From a checkpoint of a small transformer trained on Wikipedia: tied embeddings.
Each number is 500 + 50 x the weight over its row's rms, rounded and kept within 0 to 999. Layers, rows and columns count from 0. Numbers have three digits each. The size before them is the row's rms in percent of the matrix's.

# layer 2 MLP down (transposed), 896x224, rms 0.143, rows 133-157, columns 56-111
092:474508465614522571549444409506521434449539514539496467521493545613508520565500467473514430513488488483580430465458449588521514583534448447466502553481552558418517529414
102:557452544639523501517549478519507472491482496472474469446521500561479445485500505420473480506544566487525509472491465451493528511533488518437524554498503544509501418466
095:560524470601578568504443480480514484450467497525541496550520477566362433522448569472580555476530528529366575464532481529483532511456556359449367497497480412482516467449
103:544528501526532554490488568549576485524529465538498445545517475575500526436508439426522513554461554464448485418390443593546501521505507454541461450497484593474528470432
084:527498528435475566459573594438461534542430534477518509500502542454466437499557422534486428510629451518459440489549429484630410557449525496445529464587498403462526481487
097:363484498578597613455533504568426526501458473523533487497496469473471571493490598474501469568588564462532460440561500511411485497480516497490521515455466568533453509614
093:505447329580474469575572469530492541494594535496570513492387543509529498496462387490530580448402518422439495553467509495502525542501465511521438525554516493498500513512
098:578546482531366468445518456452556516486534473545538477527480600372507547528520508424485483474487477532497529516517431464600493471432433590527490517517510466478444456517
089:497495497506475533473481558538538535508513502510503523508435504613485418464527411567429521421447543561498507533615560407396582462458487603496451448595505553519514477527
110:557486517459570404528531540515477476423490522548383539515416612443496516512481496444511511500535560499451490565428534572592461501530486473452508515451538579444511550548
106:426467402434563468539507539446514456440374573591446492512475580467471534415543529585477567449488429525483479454533464518508357436541495612559541483545469482474551567467
095:435530437522489555591522553540575496569541482568458555414498473499546495552527484529536472532470480541423499569421575568531379489483567501507467406616518494522482387454
107:527486506548574439461490493512454511483537423514398485496504501409510474575498490461500538478457490537379566536495413530479519582603589533483528459473600532520574499507
093:484545551436500492451540572577535585554552477473577506540440610520514485519497454434480514562462539494410546511568464498422514520565444419446530454560518504505503530616
094:488494511429551474459497470499521562516393515465535482416489456513522484448394450575475545411462547428480461401532430536491488433489501523368505459509412448478502506532
097:472499470421456458475523446518459521389495463406437484523460445503567568475579570411487457495612435512429480546440515489428479451463485516540452444513619430430571543549
089:484526564488460556459439520523547405462362496491485468435509411560519483507433438482513501509516453446562453496502587476557459514498485504461445534500578466475533478422
098:431457567507491531528474417484502545578495632502490450462497462473584380475439557553482490464498491581504428504449500469484562548510517506530493471466454547477488458552
094:443413532483506409491529488484516443491586462462545484535395423450568520443520433547516567492562508415432471443602543602565617536529551434531505472452527471495530564461
142:537428574552572482489479532455587524478508448527503459432569467488565481551467452548392572497406439419536588439511595536507521551499520551498485518486607469509463579465
086:470427513418492495470549492463620508466475442488538508473468428416479456466547603477475440543562530509475515403561515539467482437485453391488479461521489599505479406550
104:483470593515475497413389524545496465485592437466507465534559447520540502447571538457429525496469519513563612428509542520508491491593489464518557509539540462498536588453
094:571490519531492508539568458517506567459560449553465514602435458534497519557521441477556493435560452519587466533625535501532512522452523614516462493496430512523476425510
103:499502583450506577466459550452565503444585486526522390528464561488492437482542516502549502476480458559482434480594541465480402405454530524489583433490495480523448555466
105:439444513575483433490469460408489515551580524464477472547503443520458468552588492536524533505488423554557456388515416414484498550476509552479449587523435506509561493618
# layer 2 MLP up, 896x224, rms 0.154, rows 134-157, columns 56-111
095:563501591546490528397446531484550526502562523508543571456537578571441515419545514404569507471541462526537513495478451520518504520397496530528519530574507418488592555490
101:597450555456479484561428443496439524484470503560558567560496523514405515496467554492586417496416483550417494481410516449496396550493531497468515559514533502420461554519
095:524496486557520480583434598513562453482489420568574452495497439497391528549481541568550419421495526502514471418553591504539487505506569489488544530511459582494528539583
086:452511418489417441560387471530505511506561511435440497489525533432485507542582483558519507528515454485471426455564532471505583545527471591540500483574616500462484540451
094:586447366472422407522564535482464500454538491480487487535457557496416390434468455548527501525446455492415512502430430426532500517542484552513458477410540446512500522494
090:444500576471550586457492576462519491496377475489408414574617429540434486518451519505482418539491451448464516472532463511493527440503443566560462522435496537546526490532
088:514371535513428436467504476498470561450547467457469499505587451486504470497484457504454448440473494494453600558519567539516546591442413480524498585398422539436484471517
093:498494455540447458484502547610604520543536513494512507497500607459502522557525456560530453537531519453455507449500552467535556401434513552548475589526575509383544526505
105:467483596490470576525375497481515499558538580480504510528558549502536498476514534463553542459545533557446337460536492511450527393480547525450462500518481586492502498578
110:526562455592436452574515556510478437437492517512549662491506590450515484481376457501438408493500474520459546485514486575480453476491471574521404454598439534469603506568
087:556429479458529460568460440530556534436586455503434448433537435417522450504505564536520530567471408464466506548462592459483533530467436539422583483494537468513546472494
100:486546522457538378537514595497431468523454395517461511439564519465379419545598515494506452512577576490482527434526499507507449587450435489456545598489406537420485587457
094:549475489474482503503528562561496441477542523616545444470492472446509550521501436494474625492515611541443543428586466550497462493380470423508500474497518511490543467545
097:486510497565392467448504581507500520517558403572553539553484482509500537579521574464548511541502497482533568563484537474481426526520496420434607490548531520389498483462
096:477513533513603491418470525470511550478573479508501486485557436438380453504404524577486568462467472332493493522519528512486585477463565526505488500502394424494496531431
090:563525469489518430533512433540510525553601514551583563501497532441488399489474545600556506515540495437499446524393548509476569501534469547506508459446506491526529554399
094:444508547562557575480476499499458558479590491513535444535528497452486450536468540530536486403397569498510507491541495424598488517625507502483504519477470515471509457544
084:481435514487451539543493508574511401477615471479471502464540484494465439588542514507538419541559578430488500559487522455505494539504465561515489493477511469473537527510
127:455508463507518543554475494476417497557490500568484504596520520513412411555478511553491458498537473534511436418501422466509476468394485530456497488516469449488528488468
084:572534466541512525519391489533504371514463517527551443439513568473370527489535460556572472510547497450486409552463518490490482444522471515533548418535435536462550528551
106:437435565544453523479525572426540524435500412514454595462513527514523603576507532478503486436560551493482508462518448545478424550489581516479520432491442368505553453495
088:536523489574523499537449459580432612501594555490529563529478478518579569492499550515483568529574426496464523509576520475451524530496548408413518526544412427422565490506
095:450446503476467529560453559497533586453557501549558497504530533544482551477440482464489491551593500466431599508397536528551502450431519479536524506467550545536458510470
089:453508533532479448419419566506489547526510451519483488482567464522610527465489576570464508368478472526581430524455451530470358480490408481564531495539428507502518518516